From a checkpoint of a small transformer trained on Wikipedia: vocabulary 10049.
Each number is 500 + 25 x the weight over its row's rms, rounded and kept within 0 to 999. Layers, rows and columns count from 0. Numbers have three digits each. The size before them is the row's rms in percent of the matrix's.

# layer 2 MLP up, 3072x768, rms 0.0162, rows 2891-2963, columns 672-767
103:522515472471493506506534507487486462480491493547496522514455498515525488503464487473491488486538460467489540488545483487487506516468502508488503521479519486488477520497485523490497490563488463489483495512503497519502515533485513500495500505538493480492486504525539489508485482562515507528
095:493485491513464504461576496484530506506508460514527468461480499476524500531491515481519491506477488499504525517538501497518503500525492512437455482466531515524502451505495502520510514520494525501530511496470462536505489518538478492538493515497484519518549525475509511512510469539470468509
099:492516509489509526498529529498504493483519501480436528474497497486538509486472496523527458498484517561497451505466480468475506504512510508525468553483521519513517471499515520495520490497511511491539533476524527472474489477513502491492493499508528509458479515492471457498473502503521480488
093:514502488513495481518539498468488547502474502502513526499513511511459482487482479500501477492487439522465541439498487497487481508468529508542459489521512522483489491488523469439449505529511481493470498480468487497489494511482475496481447468459531496455442473528523458547546488517484490507
094:467475520553511564489493513482515534513480492502490476476546483500521472539535508513519550494475463512481528495487523508502517506534464482457503512531477495485505515511523474538553465500553473519505532494497546477467485473495474536497478498519499505494542472474489443458540495511504486527
104:510477516510515507500498465512458510525510518480489459468489513514489528469466501553506517473478500481516490483510495486505512519471483521482490503489492527532489488501463494503508509500461511537504499468492489486493529513507496479533551419504533505498538490581504524464469510531525532508
103:483483479499480499525538505535497487507505497480484460497503495495504473529485537493530538497493478503442529489516528465470507471519494494547537462486482489439448493509508481522520534507553482551486485527504514459527518507577529480532509537494525466510502508526504433520480469485550523508
106:508520525445506549498543487494481463500497529514486487493485510475465454546495513469492518506442453502485501504465484468506448473513517527464499504525485519484504456498490474523495522516478473491498497536496492469535481531519481522484548514507495482498516498516508522476510537516474516491
095:541484512508482447517491503532527504477477521521517477521511478520473547500480463494498486472450427473454507488498500491532524515473495486523522523465477515508504542519466500522518485475492468433517485509494499494454501514467496479555503534497539498489463470532542492463481465536539558473
100:491531485532495478509468488468575496513530490484513522495466532498473457522557505493485507503452465496503483498486473448514514554488506480536525498490487511523519515502498512510474487518517481495494484484521491522468461467513476491513522483486494485503525486519477486514508481466501499501
108:493489497460501539519483488504519506528465510504471518496511517508470543495503515517476534492469476505508491471467498528452527493462505480486495458527491486433535474471501468512511528494494492545473472476528501477504517536507465490475475491511521513531474484482487527585467521515533456505
102:514521505518534477511543516488534509488514455566471485465531475527523511500496533522483520493486458569535501507527534491481533508471523473528528489495529488471498525493493459529487526496502510483482484550503505536514476499478538500509479511495456479515513467466473489551506480529504527537
100:540481526460513508494475475500474498527462500481505477541479510486522513489471488500463523504526521505508459547496462517514468492480512501486480509469515512482521522511466484502546490518486488495520556521487436493472475493498468576453505496544478494491481540500518474445512482532486502485
097:533499458468449497491482520471514526487504478499504504503522514512519521534490481507497492452500525487488505480526477490540513517486491494487513535481501515487482534439494537534503487481489488482499509491494511515506467482440461509467482482500533482524536467445472506492478482506488524515
102:521532488513514509490513481533494543460493527520503497507494505491497485478485474512507501490477471515481536542513496491504505484475482536504520483510495497500546450496492471507475492473507522539533469496546530518488506542494488519476458462457525452494488519487485507538533479520524478476
100:499516497471547478486479525465487490491489504511479520491513509496486534548511512545513471525451493504481482522509476495525550498519468472461503483494524521468514556482458521511493520501522504452529496505525452502470490512502496509517509494547525506497488502487520533510486482492480499500
103:490467518455522505492474505486509523484428530509534485491501517464484519508494523525527496482507509478521528504509487518574515493520485467523535512510493504471468553502494493503491470511534483505525493493503500507500458496467494482486473449485513507527502484473557512517475475485495536468
104:482504505485514517516537491526484548478465507512498513470492477473524484485507481514468516503486491504473442497476487480475499527534468511516492536512506537494500468494495538476492528528521500516482546550516481513470505482513515508474492458518501504497509524512468451525507487476525539512
099:524517511482483550476525492522526515527504496463477498516504506515483503486469488485515457476520508534530521495522482510483475477470538514511481492524533524519457509497492510494484495494478480505492489489556478497549504465479484465488451491506536476496489495509528492496482461503512534495
105:539487488510511552481486501478446563492502487463514535500520526460524485445485538517530550502482472505547517515506476513515490512528455460491495494486488512483494514483490487473483469537526538513500514533561492488513490476496457530490457504517504507489539513527481520500464488491532545537
102:475512499504543498468530491545493534499511487523530513509525512458503516483481480545511516543462515494450470463469495510468495493500499542503440541553523511541491529443498511490474486503496498482517510500495479506519541503493477495522511542499504526531491489521517476463538486516515504532
108:468443470471508498492502526465497522515442533474472486537535480534532477525475505491501486487499493487523500464463508500503515501502508534462513512541531534473493574478486497502491464475511525487507483496497481518518518479510505495518520531540497493527465496514500506484503497470460569497
102:492511535476513485496513471533478499515504524538519497477528501512485537493510506480502520490499498534513494484445522515474487500486464505464519499489532503486533565496511486499490509510501520485502508483483536500515484539518497498537516534525509513476465486518517493492504519485513507498
103:495458551468487531491521530512485546475469481517494465527541522490537483513474501522481499488470509499481514531534486514476511484505470492535470498515531517491498533517520475476492499456534540553519519476527506492509539527464480523511490492499473510510509552521457465524480516471497516534
100:536541503504518486525519510533497506512502518546473513495479550522442464485469516467496508456516500513502478483503501498498497539465467518480486497455448501509485541471477507436535540500485532473495520517482503508513463512506476521483510496542508533519482492503508548513510504492536507522
097:501535515502454564526480497473501472503519508504508509493496496497527480484497474487475506480514484463460501511444481541471492567515455473518483463500491542523533499513481482526492503507526489481538547479506508524502520517487448547534516528525501550510477453492517470499456494514551481533
107:471499507564497489483467498454485553486539498511530504516527511484457500495511512528525513516528425532482531555510492509497499474489464504484527521485499503494508561539503479487515477501491460501528506518528486448480489471494502493542515474518489513503531507533529494462482522491511535497
094:513513518492518468511507483464458496458481524490569456533477563528475488504518470482485508496477502494494513480485527483507450456481463487486492479508530513478498535474490503518526486483490495500506479507520462524508522531520501492530516511490501496508485477485501465535512475485451537526
099:487549535536520483508508481467524520509523466542482463508491547505476462499473502542424527466495483480536494517502495518486539508439522496487537493488556491503478467484487475474483561538528535502499521516492525552458506520516497544503530514468456451486478557532471509508513477537510506556
099:503478475515527502491519506471484505488576498475519513470554509498519505501549502499518482489471482498529491503567463514496488495513515511499574441514503498462505496514505464508468469495511508528548485536504522523506506466489472536538486528519472481532520495512497480506482467540488511478
092:528541493512514511520490484484510484499497471525489543454528539449451500454512489520505500497519504469474484511518474499489499546542519515508489438485496489539492494483471510530490515462532486463501507502506525507515496497491520563490448465515534487498478503527479515510511515534508513513
096:495457518448465490524503483488490537463498553524486467506506532516469511498524531495479479516476525505471502489504479497482515494474458483518485487480505532460504489483518514538471520479510508536480514488529508510493487513512514496463510525503500505529500499456537537521498513525489508497
093:488525514458473513526507519510510510516472471499464493536492556520532499477529480497466527467476503531488474472519514479521514512523510491537526524495531505491474516448526503510477472484547509487490515497499478543502506522515468475492484484517545486497513498489496494509520444511525588498
099:506460469501505499521487466473465513447476509512548523499468544493481495511453474490528511528515460482511524498512511522500500514443543503526527464475521528537535540492511466499538499490523515493509465540514504493522513513468523513530474494534474524464513492512541544521513493518485485486
101:524500526501522504458526485442496517518490505568494485473481478501499508489460489498487487519503508503488550497510470499509483487482548532511493550509506509530494524501512509510515490516498478406564445555493499487505519497481509492458528482490479500452492523515526509481484481506465533490
101:520465460533490527474500467475499525495493466453465531495528485464508504520516464514494498503479479491516506523537477517474493532447513499463518458444488464507475515518521469484502490491498517485561508503486492520530512483506483509513464498513514487520481530477524552524494488483528487512
094:473456518497473497515526486496506536480508480455536473563487474485424444495530489474495500521510508476518477522499503478462533487503540473509523506480476503474512528467458539532521463501481482499505507524485538461456527520471464508484503476465520496514474544531540463519553529502510521534
102:476498556467455526487515466511506493492484499518515460487500446493483483483513529513545480502503508508519566479478451480494513456485485563455497516510486473491497517508506446509491516520477490499530516520496486482524483506492486498515501486524507493471464496542510467493547462487535475526
096:501472472519514529510488456479573522523485507463532516486520485484525499527477517496507487512465481492502524469473458513459472496485505514504472529502508509489472486446519474459546501546496516535489454481513535502514486526506490511528470475529529490503462497532504516464509517489524519490
103:501497507525479502516489472532515517487511494483540458526488512502477495524491506539488494511478495446538502474507511474544479496527506495495436464475517550460498482469525512479519533520553481522483484495485476481480524534487517535461501469493511450524522525534506488496474476534480510514
104:475508536482511500466505484472474539470503506478497529501540495498476494492506508502513506509527479517541501516558438508475505518489474522504524480489489511513515571464492508460553536459457492476490472507533479508454468492485476444502505502527455512494484512483487537476511515512508531525
104:519543504448482478504521535550469526508504530507505486520517491510501520474536504479513511506474482488505473556480495513553514474477500521442532490484522526476563476508500483512486510502491446524445489480506537503527489495521488510497514486479573459485517512511506497507529493490474512498
104:538469460455531517462490491531468516531538515530523488508527513461463524493479484511506528483523504513481506525526521516456483514484467477473504519513507524514492522508476499496469476496505506477507551468499492502510482484489437495488480539503539473466499507521500478484481494535511470529
097:460469485475533517505513469560500547484501529531486501537518509496476525486485506487497457500495498499551556497531475451474478478457515494506528491516547525518524486464472516466510485519547510495489469463483506506518472509549454515466517497512486511466507547498542442544514518509457482487
105:529495491484518494521467499472523496476497461549460512477499554470525510538524496535499517482505469477524521523501495473534540499487493519518546501462497507496480505473534495528464480515534542502474524526501522557525492481490439470501489530493480467499486506495522473493559526506466492532
100:500498485480522494491490513480475540441528525505474504514528517505509458527496466539490527516508468523517529505500494498532485493518533514508547523502503504488471489496512482470477469479481507487494494503464500511513474487503485477517506500523492495474510463466500463470464497482441490482
101:456481521488505499562472438508493524471507509528519453486522478508481517497547492496507510501513521508491541483512499489476495529471512489508547533503509468487495456538478522488515525492496486411515509539516468507486502481516501509482472525489495542520485506454566469484526513523483475508
099:538477498556497525491508521484522478487465492470509474508502517540496501496467521494479534506492543531475477493499451522467481484530485507504492524485475503519530470521453503512486535471540504499512527461543494526512475476481478517536498506502488470493544484462483491547522493515542511499
106:501498533477468483559506470510498498523477499510498513505484509537497540470534501490471490495515523520525492478491492518501492491498485501559538520514498525484510493488465497494525562524564468539503480470478532525504523548459500475500444521523463521497541488501485463504505471491486501497
103:537505522521482492513462509517512500459515477477524494494520516438491465458520508494455535483521446523536495492496500459538494483526545526502527514471513540439497510457506452488556534507475477501493454473510516474483519487500453480504489510526487476475485497491487454488506524506469535513
106:469455506508503497493527519477472525524524500497517522509487513545514502454483486488532543501504506488537477548508516502533549525517492516517502495490462509482485515480504486495515529497516510474486466439512499477522482456495522497544497497488489450468490532519495471491476508486499500482
099:509495457499503481519509476548554509484449563476482511547479500444457527495510489517497520435472495489484469506546466510497505482495473524519468507487522528465528500496491495515495492572496503510504511570493486487446474498506479480502498491526531513494483497503518471464492503486514503489
102:489479462514450491507535496471474536439513476515468494463523471529477452483509560581502517514461535509482457521487506491495476498530497561554471506503509554474474527543523482502514501495488484526499489472510519499495514472498529509515495534536497488522479512461486509481521500513471532507
096:519515491532537489523498457482508548469463490457513529481494496468486559508512475457513484511535480437504490501512485485462525507526513501553530475537504494488504507470475483500544526514500480486504487504517538508483522509499511524489510526505537502496471515504515548485508546505493465542
094:450495462467527556496508454512486520462462518521500503464531440485448480475529495542515513507527492444509529470540455510532457493508469505531535489496542502510468485507529499524495510474480498523495436556510514527457485483498494465563500510510491498492534519524487497503522508550464500521
096:509494472504494495513510470490524520483491562505489512507467483510472552501512554490491528457498457511539505517481481519493500510470502489516538550472499503480462523556479497498479499521481495488509456553494501511470502489507533502522529523504469479454549529505485468496527536512518533487
099:500483489481516500515497494488527508490511472511464525522478500508433486536492474538525505501486500503517489482554472479502528513467506486470492537511498527501490509495501494483501551493453471524482544488501463466512520521502481525522482517528473471474467495475511513544472505491507459521
104:568472475491527527478501515523464499506471529459496523459539460482500488536518473483487515437520499492501506499513508480475506488471489518491468494526493502482478457460514506490521516510523505498470531517501514475530533494512479476459476470516487474523486485505459509500511535534452490523
099:471460469531522479536482469519513450486521545520545505488518525467473526515550546553513514470498535525507544535459549528497446454502512479470492493529507524465443526493502527528520497515496511494529503477482530452514508539477540519494518531459490467474492518479521486463513484500498491509
100:510483510450505507482508460495473505474479445484540511486543493512483500517493479483493547502526473468446512475509511482473513464511506503488468499528484504519465541477491502488526488471492488479524463495507491447533478524464495475525507507502505489466490499506509517503479494510443445518
097:505480492463509528529472551508445543525560451502454528493456507506504554505503533486533494493485521477518479503554480477497507541470502503475461467532487488513515553482488497504510477474476516512493523565495490513472504493531487566501493516493462495512529479530514517476523490478518476521
101:506459475504483569488468535492517503513526514487529511534505517512508536472515530487527551496501469542535506478463501521495475526503494515508520513475498549415459491529498481470505496532539503447541487477490504526535511495493483525509503551490493514487518461493469477503538472482546514488
105:516492491430520496483548534520511513496486496515489520502486487507485516535548489481502546476454480521483480537533449510474508499465491547531501535532525492473502508539486506542524475475513531502519495461510468520504436520531540506497468520535513522503484469480468456522431507505474495539
103:518534510487498513495494449484446564477529474516500439500543452483489516550546520453506510519495512521460573499531521492504545505522495539530502506493428522479496543481490554507482485487449485504480483498514500462479480566490481574469466479518524480474524516471514534513500508532491519533
094:522490486471504452468507465497504535466493514498499495484538492515510486518483524532471518455485518460488519463440473552438517488491515505510501538498494548522536489509486464487493499524485485499517459474519484482507490471522453525539489536486496499522495544512486540469467474498543473508
090:508527524468500501505469521523475494496508488530491486467519450489519528480519475537512499527499462495497483482479469545542517473465502508499477510479526509501461529474446484480486527515484492472489523505477515481494534503497470537499500543449500517462496515471528491513509507515510539494
103:484521528479500484465478520500470490476499511502493466477513529478514472508494522503476509507550489494479471498514482527531557494526528513454517553470495477472498511503483501553545471491517503520508461514489441476477460506469515533494512520517484483514537509511487532482489534508471505537
090:550469495561482513572523494512505514490513483489473505464554513524486514488511534520473494454526488479487465455472508487505476483500509477473473484498511533495536510480482476463539490528534535524508488517514461514531520507452509524524505534515508466477505480450491512480475462531456501485
094:512478473495473501494542461481505512465513499518475526455533464503462481461485481515483487493496465489498481499533469459512485490470476458496517487505539515492501539512532505503517555502512500517514529533541533471486504511514496513543479482469499463526501538510490488524503523466498558532
104:466463496526483544519492517485531504488441483479511464520517529444464511487495457498482494509496488500475503529483469451500532519557516528528506526506500522483474534503513499484508491489478482449477503485484510532503488477516499486553535469528499474512520496499526486508528512513523504520
102:471497491482456523499474482461549509520527507476484512479501481474484498499523476503503530511510547471546501504482511464453505555513522460494465505541485491472467500509492462465544517530542485498508480508496525436497545535507489541529505473518492518493521512478539492537502529502477505511
099:496462476512507466519522526488471489534529517504519504516521454524493517481520500526505475512515525465538490478519493517461490466484546548516492524495562490502520480501525509481543516508473500518519500500464503513499477475502540481530455523485512498496503524500510493495523432504479492489
113:501504481472478486523479506496504513501483485472467517502514529482498519494521508474507509499493443485523475485481497580516535498505549494476530485490515510467513521474468473514484517491503549490508467530510483481498483515533518500517502482478509458529503514515515459522511526545459525507
# layer 2 MLP down (transposed), 3072x768, rms 0.00805, rows 2891-2962, columns 672-767
102:457512483519495521478517543493500487547504462518505535501454465462527505513490535466508494465540552542461468475481467522482499477520510533486528481492489479523504487555470560503488486553486495472468500519496536527532514487514576497504472447494482494516493464532478484493504515525517554497
093:523519469537546490481529508506504516535530502530484497492471478467506532526519529504528532498500488556488475493510464480479487517551524490470434510511501529527525494536528531504523466533489511505511484482490528483510478525526533529496485488486495487513514469489530496476519491462474443506
097:525488480538511500481499529485499452541476526520443504497509476476516483484493511477503500557464527451504480495478495483478514523525489464524509521502517473516463429507508504507483488497488453503493492498526511444481534493494518452439573477485450519513494479505480506485504540469492573524
097:492479511485479481490499533440507509497503475476524497506488525506502475502515525465495537488489557519485526483502509503533519494500476510515518533467515502553485486473451543480497473491516495492516487544553495509526455489487500481517490479524530549473474534473543499496546505463501484485
093:515508491523525508515521452510520516466445505470475449470463524497534529504494516521530549505488460502485460482484536511466464486493509476501552501501514507532560498505498470530418507515529468505505482471522494474511493466488491540502530495494473496516506490496456517530447492475543541471
103:508514482535490528447507469448496478485476512489524426483477504501469480491481504476518521455473498501489524484491520500492499526510484560470520450489506532493470493486488519472535494458519483508511517494463442524439497531502520499543513533529492509511504514493484503489479485505479525538
103:524507463431508498486480481538496481485560475502520494490486523523476543456514471485492484486507491487528511511508486480544534542474479500493474482483520480472485537484424493501524483485563484516475523454507522467491456484520455502504459473498537496504472474489486489514510520454479531538
103:488511482476480498482510489476508510495515501472495478495462494544493495502490499469506499533526486534488465550511525495536516458551473509522522475523478547525471477503496515474491520499465517524444516555468514526476479504498475517545480498515530492494516539527467473469490525494493487500
094:481532544510465498524502477500486518506528492498537500525537547491557501506529536515521478545460490509519487503543481495483472515487506516499459496490489504504472493508506525538515508482514549488535476509521514488519533513540515535501511516477479520485481552486513504490518455495483505499
100:497513537501438525478478565492497528478494492488462551476488493521496472490504512493472487536541503499513498510473532474496459451465524494516499464511466482534534513484519503487490506528488498473461530464505472493492473476544523489534535499507522503536490486547499465505472518537489467473
103:453522494555456500470498498458479494473537526485506474518490453480484491483469515495507549525463442434475543454518475457519488498506544502506499473535516481518483526490499474510495476501487469486491487554498497438463495464499522505544507539513521492471508514507508483506524503530481553510
101:509501497444505556521506514476484495485444488530492556490494479493524468524502496483482477498489485556515527502510482474495529475429459503543494532512482505507515524504509511520460471501520533508471497521532469477458510507514512485469474489496487500530535530479524511493484536500484494491
102:463484467480489514520492490456470517527503518451524474473464502537482490483470503493474548492531509488454523528508494502492504533514511532451521492546472518520531449508464505538528519509495539494513495473477476491507501452507519476476495471480503505514475474516510481506490530538532552463
099:503516510494485558464495499511508514477489498504481520488512487533496539541538524464485469476466509584507533429486477500523468487561518446481474512511491503516498512532514498493480513495479504410493522483474508520504518531537511495501508495509514529508514483479514518508524503555505492533
100:483501492536465511518473510506495487510483476496501493458481509582529488503495515466549489499513470520502480506490495500483505478516471509478564555472514496531481500518415468510531489497538515484493486476493524519486488482512528482482478478509503467517514483516462515474483503489512481449
105:469529510504495497452528501513484460459464484525522495513446516559505486517506512503501481551484503489490462503492520499505513482483521479485498517501488491523515512440518475517517486443524517474513484460505474456509512524475487457512560508491529472462518493489439498546522521475450480502
102:533504527481494479462484539502464500521484484504487482517485467496525526516504463512474494526491486561481468420548493502511493526543499526504498519508501523496509521437549482465501500505461525522488490467484534490518514481458484507459549509538544501518499476516495447480501485495485492512
099:485535497493501461507471491530515485508513506479476490541495491535483514468517564467478497524517470501507510465505523531498526483520497497505525540492498458505497522520486471526496476481494492471535528521478471496495498534521519498470438495518469456554494534492534467514500504515506499442
104:468506476528531518491506478452518449489504540489490488519477492506517493470464504511519476472506508571507499493462516480466487551542458509478529517519512431465526484489481517483498499522536495492478471486475514537484484502509498489525468476491490479524516473505509476454528505522507522513
106:533481473532499534522499498484478470503458513497507524529503509527488482508521539508501560533508479524536499514523516532521519517406490529476582504470452528540477528516525508508494500485465545482491458554531490507500526504499495494470480512551495506510501493445471481489490532468501536501
100:511490538489480573481517519517482519516515502462507510494502484540509527428464502555475504500470504478509493504496531505494495514511466546526515517515484524496502509542470470556522495520527470503497498469527457452496504470555508506443524516516481540516463527479530522526513499515473493521
112:479554522517545466481506506480433473498500474446513490510499457483504521487493504484465494489515473463529459481476508473496486448520509500527517536533526487505517519485478488486504504509481481512472488514505471503520479490516527485497499489516472492481509501478479476486496469495468546497
097:483486524496525535495439537541508507548490508479512497502439500576516475538476480536531491476490528511498501503503479498528515494543478513499513465445495504469492453461522473439527499523517462534460533484504491520504492522496489476516492511515468507483498498515509501461499444489518481552
100:485488483504487487508529484517503505493480494484539508484487475557485510490531573520535534457459480472482444475485516482506493464519513476468480494516490487519535525501494459529477506579501489528460516524469506513471497494503497475542499511514487544487510491466517501502521522483506510460
101:497509434503482475489481471501478540523540469539518545502480488548525507505509492490484542538535497554436505496523517515525536506527504518527534528497468503518507548519514503510508503495573459469537480490479500517495541504560526472522513475490499564547540527502503488544461534524534494458
096:478491503498508506479470503489497500517491524481483522538512497523482502518461501497480493541564537503532527519456493500484513469519503508487501496518470492558516492511488501494487472512488527497490514473509510502524505470531497463507535505485451447499493498525489475479459480500474488485
101:469525499478509449573535526470478495479479491512512493538473500528513505479483454493498508556511537466505475511501503543492520498518525496501489540493488501517491520515483497543499479509514504494511524493463525461540472555492492459502525495471511511489483529490472513498495473509511510537
103:528548466498487476515536470457526496526537492472518468492469544496538513482483437472480488481485494541472479478486487501537480511515491504531533533557493462445502498520477512495511506530465467490466535521495461510506472518484531512531490493503513474526473518542492518510483457473509543455
094:494546524444543465512437515477505522488495475502499507522512531490489467476458503479476459480516498500478444531516514485522503480493526486510525460450503477505478494523479484495501522469525483518516485509480484490499485505495523474485507479465491511533491482482514508494481501522484473528
102:543464478543535509437514546534480443553535481521530527507515519466495542528454501515490468516508509518491496504520463554524525479488483466443515517541496506526507487489530515481529475495457474490498478491457497492506500477480494498530523508471558498485488509481522481469469492477511526490
097:538484509507521465507453531498482519497497521499505491509500500464526521510491569485493543538510454480502480554454487521482526458480542494518528491476479465515505509494465479521488502524521507534518507470510471487459507497541515508493494487496484485517524520481489514496508474490514490533
094:507534506549471488498481512524477506525498507518512454498515513508489479531499483500543507496500477509495512502511487496524521541533542493466479525544496522518540490486528489421471439522461484531509467497482509543501486487474524505536498514478489526486491506472510494476484486487519472540
094:513524502520485506470410528512476497494485503509498489492447485519471522515465464507481508502519520518470475473507498510472516473483518475523518443528519484512540535483518505443521524497466522469470486464504510491541499464535504491502484490512518443477522486461480504519514497517487464512
101:502496505531521496521488497469501528516446531487459520459499510495495498478501490528521514526479505479520466492481496485433508485504545496512480446501514489533500520499512493555498478479461487495517451523469573474488514538488532496452502478482494510482523453499532493504528519448501475488
101:535510483439493499469495552483526475520522477510490494497480471522502495492429503446468481495492507485491455503497459457464484468547482476540465537505473494498503436504499487526532460514461452523523533498507475451526506540514490516512517489513518476521498478492482457548502487530472530511
103:521544484530490445463491538494526503512465390493505501491492450501525502532477509496469502546517492505471493506529507501492461463488507521523525544497499508538450493517502522487463461473484489494486503524514482459534497508511502481513537497493518506465466468520506509561492482502477466472
091:500509503461462461490480499482456491546495468484553467512543532553491485494464533485497491535467501511520496494484470521465423501474479505508522496506511486552516534496500509562504495500511508493498516476463488486507540459510487488461497493441484538488492463495518486485510535510489479487
094:465548509492488504486522529543503477495476492469518514499477541527487493491486511502492505461511522519518477513498477497496523466492505562519477489475485499493481505483473506508505493479540496564467486496447505504488469478514514510507459541479505460531529527504535478495506486470501508490
107:503480514522458517494432482472506498537505430491495499505493533475502487502481474548492519529487513494518503505498490484454515483500499478487570514502497498559545500472496537494500503515502495515472453538477496501487522500513490500497540490517456521475487529509534517483539507513490483474
107:509471478467476480476529524457491553538478507539478444486474486480476520499503511546446525500457506542480499520530479535516479476482504454489516468554521463499520467530535524533502497547499524501566577481517495520517540489491517493495475531527471480500499531563535492485514501513508452416
093:462496487530488498536480507469513509535511478498510523501503518477483493474500529528502490522517544525501512497531442506482482485500501499525488531526502486475459472487512499506505485523496500471469508497485513513532474493501469479500509476515508488511511542490456506498502467531535454468
093:518522467457536518472527497529525489513482520447476465526490478518504495515482550477475547504509505501530526543483496488510564481496482518501535501473481489512530571508508489509504460505526493539525508469498492513483490498516507511540513486493568557442505497512553506494496472469506486537
102:475506512496498481508538481519522469535500548416499529474479447522503515514494534471554536491479480524499502525490482499517506548529532539475543469530488522505523483495532498484489502487514480464487458487505491519533470462531504504522489523526482480536475477515479508537469503534521467522
099:479526537512459443459570496502487526532503574490472452542493503483476500496453549527508514551498498456542491495489507497502500453472475516502481501501533478537502498537451493485494509522492485490514508485493487559508506471508497469480524502481507561482505529481478522502495472515502488485
096:534494517508499526514514497480502512488474523451505513532538540502474495494555469535474545504554488506534476451504468506541479472488525499508515494513465457485507548446528453485503513512485500507551474500491481484518549455495523495493518502500492535489469521473547511544474500510491525541
102:513489519483476497485482486497482439478497511511486539481518529485516543500492506535446491508497516501516526441468492505534513484481499506467539533493505495466502488466527507461479486500542484508487493467520502474504477492448548496477493485518501495472457434497465462511514497545497456438
098:442501474501524522510447469492497472550509477498521526488520491456500501463504517506541528546491520481523518517526517513517473542503511500543519545525515514485482519539484489463479520508498500483535499428488468547531490448472509494476458478485538536495480485532489489470514516497511545499
101:506478553474498467445532473487494462539458517502480475518526484481495497446493491501474503515482520492493544560443488498506476507515526452474501450468463478494502514502508510456447474502474533474518499518488501481509492458533474475440476512507512520509504482508480493447569487468506485531
106:508522526479508487461480500488489512477513529488544468528536469460488498496545501474487499480477471508490537499483484493500496494511545486490508456489508478496458559535504507515511491511422515439503504534530487432488484493511483483528472483519507496474506507488538528488502496495488515529
106:521502478482482507469535489517507489527465501530497476545467531503475509522479490479453497490526513513444555512472484493496494509475515492470486526487495502540473531517526466518486519502511529479537504481515503483481517500543494464528481524492515520490494497517487504544477486568498457510
101:504484500469475456505524531440511512498504517464502539518476484512507535502497516505485498509505528483483502490481519471497511517447513465528526511511547516476500515487451524501462515527485490485533503496483480477531445539526487485465468472504549492470493488515450495517523509474474489469
107:457482489496514540491421488490503489487505523476500530544487484510472519485457500531549512524484531492506512503539522526480499488468501495483482511571472524497504485492496482501532460513453486463474493526491498496481495520519507441508493490553501501529472501498465542479508563508541451504
108:484483493557473515472533485529456535480542484489502482530471487491484498508455485454482518514504462486492512514504488529535484534516526510499505529473487495525450492547508530478518473503489475534500463522447473467504492489482514542528488497518493478522458489460515492511485536504489482463
091:492405547486521461480496500490470488483487495465552501482469485487479492512499482473501490491494494474433513550494509513515518505469509526531499481501508464546504491498512474503509500501503470470513502471480497519470507480510525543538525542481535471462485490507532515510485492479482483503
098:503471475521559494483488496455493492537511542477504480529492492541475490515486484422512510517460465530508524477492527507521494511552470532402492512488456519507498482522511524500561482519506508527505487482472469486460515502499440500468475499504496458470514493452485502504474506461509484516
104:532480476534507482486496482489479537515502482475524507470536484540563496483515510487504496502511497475460586468492482529484493529477441484504485538512477490461528504498528542482511529529473445480528483564543490491521530514503490511489538484501512504498478524506445499470515505484510493478
105:470478503537550510500515519507562493554557512465481506530505498474508501598494551500489471494520477510478524506556522521542475523451496497513478502540495486493458463503516528464486499498497489524482466502501486496513504477538495455516537499529468525501487478484492498511450469488452453470
101:486472507449492511487548470501500514525475485479472513550520501488483507510501475496448528509538510461482537491444523530530499497530488511465504463476473490544498525512481513444469508553509448479521498529463489490514488481521471485520544504534542490527552513503490519522483507523461481450
106:475525453494517475537485510485545478514521517509491484527517552546530526524479486500465476550482528506466544532510489473446492478520528551480476489517457484494500439465510481580486451523495523497490505531516535502491496513465506538496494488469499482500538511483483536516526536500505505468
094:536457531466528524514490554506444466508501482489487458487558510452460467475461504468494506521470486522486454519498471521474490457497493514504503494500551485459521494505529548495532505499523469541482536519504497458470519514512556512463504534531496499548469502489488541513485519479503439526
090:564431500475510490538500508508481507453475518468502488556478478479472507482473481453468467516483479493496513520482543494544453510476510519554505519488512526500495521480546491480471476465530513514512528500507559493468501495485544507470540513481507494490524510493528482501506542510485503515
105:509497505473512466496481516514479521473469511473551502491516538548499511475514500501523499499479517508548497509518502512492530460502510520499569524523488490538545483506505459529475523479512502529476523498489505509516471511468474513501522526506490460497499490513494497497551497513516467533
112:543528470504495423457467516541504510498524513563499524464468526470498476510492524465535469486506479533535557509505510497481519529478462512517470496514490471535513492537511497488483472535547516487517490479490591519534509502498522500529493464475478499551471504469503525542460552514493492485
103:522462451483483481486437570463530521502469477546484454539443500522495482520456517489470512493475503479504493557465531482506552512506494518521509524493492541503509500490511522506482523517447482489522513520519498493490486508528576483490498500440481483464482487527514541489499523557506510501
102:524520500522469472495497519533510490559497506499477486504512489511499507446501510484497476472475535516507514461432454530515509533483471513514487465466499463528555527515509495519502476496485463503499502450471515483570494501521512535515527464534463521504474545500459483462533482464468507542
096:488493453562493498481546456496564541506526502472475480517501537497502523490482501494480484544517492487447512506514498507468527516545482497487488505539477454493488499501524549509527513502499495522504484513514441473450499531484518520500525508524484535515472532464458484513476538516489461525
104:519538520517493490528542495502489475529545498489462508503493494539539526487477510474541544480512465475480471477501521527511495506470497517537453538497503492498523495529529497504547491495530465499452436510476499502525485471491520487517473516537517467526505515499505499542458531476465517478
096:509469491525515516494517524497481449482489504546515498478511494486512470470513531470482461488496501557465517459469497514483460518506498524547477517496497498477488533518496503536490482505500470497529512515482523553497460511510459488514533520494491497488470492514496478485512472478500482477
097:464553486514484570478485497490490510450519527473535493479491555489476555488523497449513511495450534506467556501571474480543559499532468522470436506513493467478513537525524540525527517495475506516494492498472466485491487537526473484534522476512507565522513523489468515502513538476502483499
105:506460470462475460496518531485474496507459510470488493538469493527513507548518476510494521507491475497525525530473506495522513493512505454478537450493501484526536505478487494493516479475484497492513481508484494480534537509546484511478481499517514488516497509504484492534548514480524508498
103:482483527506506490515487538535502492478476466502485515512463483451507496490472466491469455467483470501477506464502533480482523522516509468503467503518517518501497463471484499504504501499518505511516507461528506535521515495473515517475546503506475493516512486528505478510530443485502495471
098:526529479434500500508540481494524562530513534478521479564513465483496485490544490499462519464524487515494466515537536510466493495508485518526502527494508495482479482486474545493518485520549449531508496501491516475464470548478476490501468500417525505524502476466554502500513541483542468501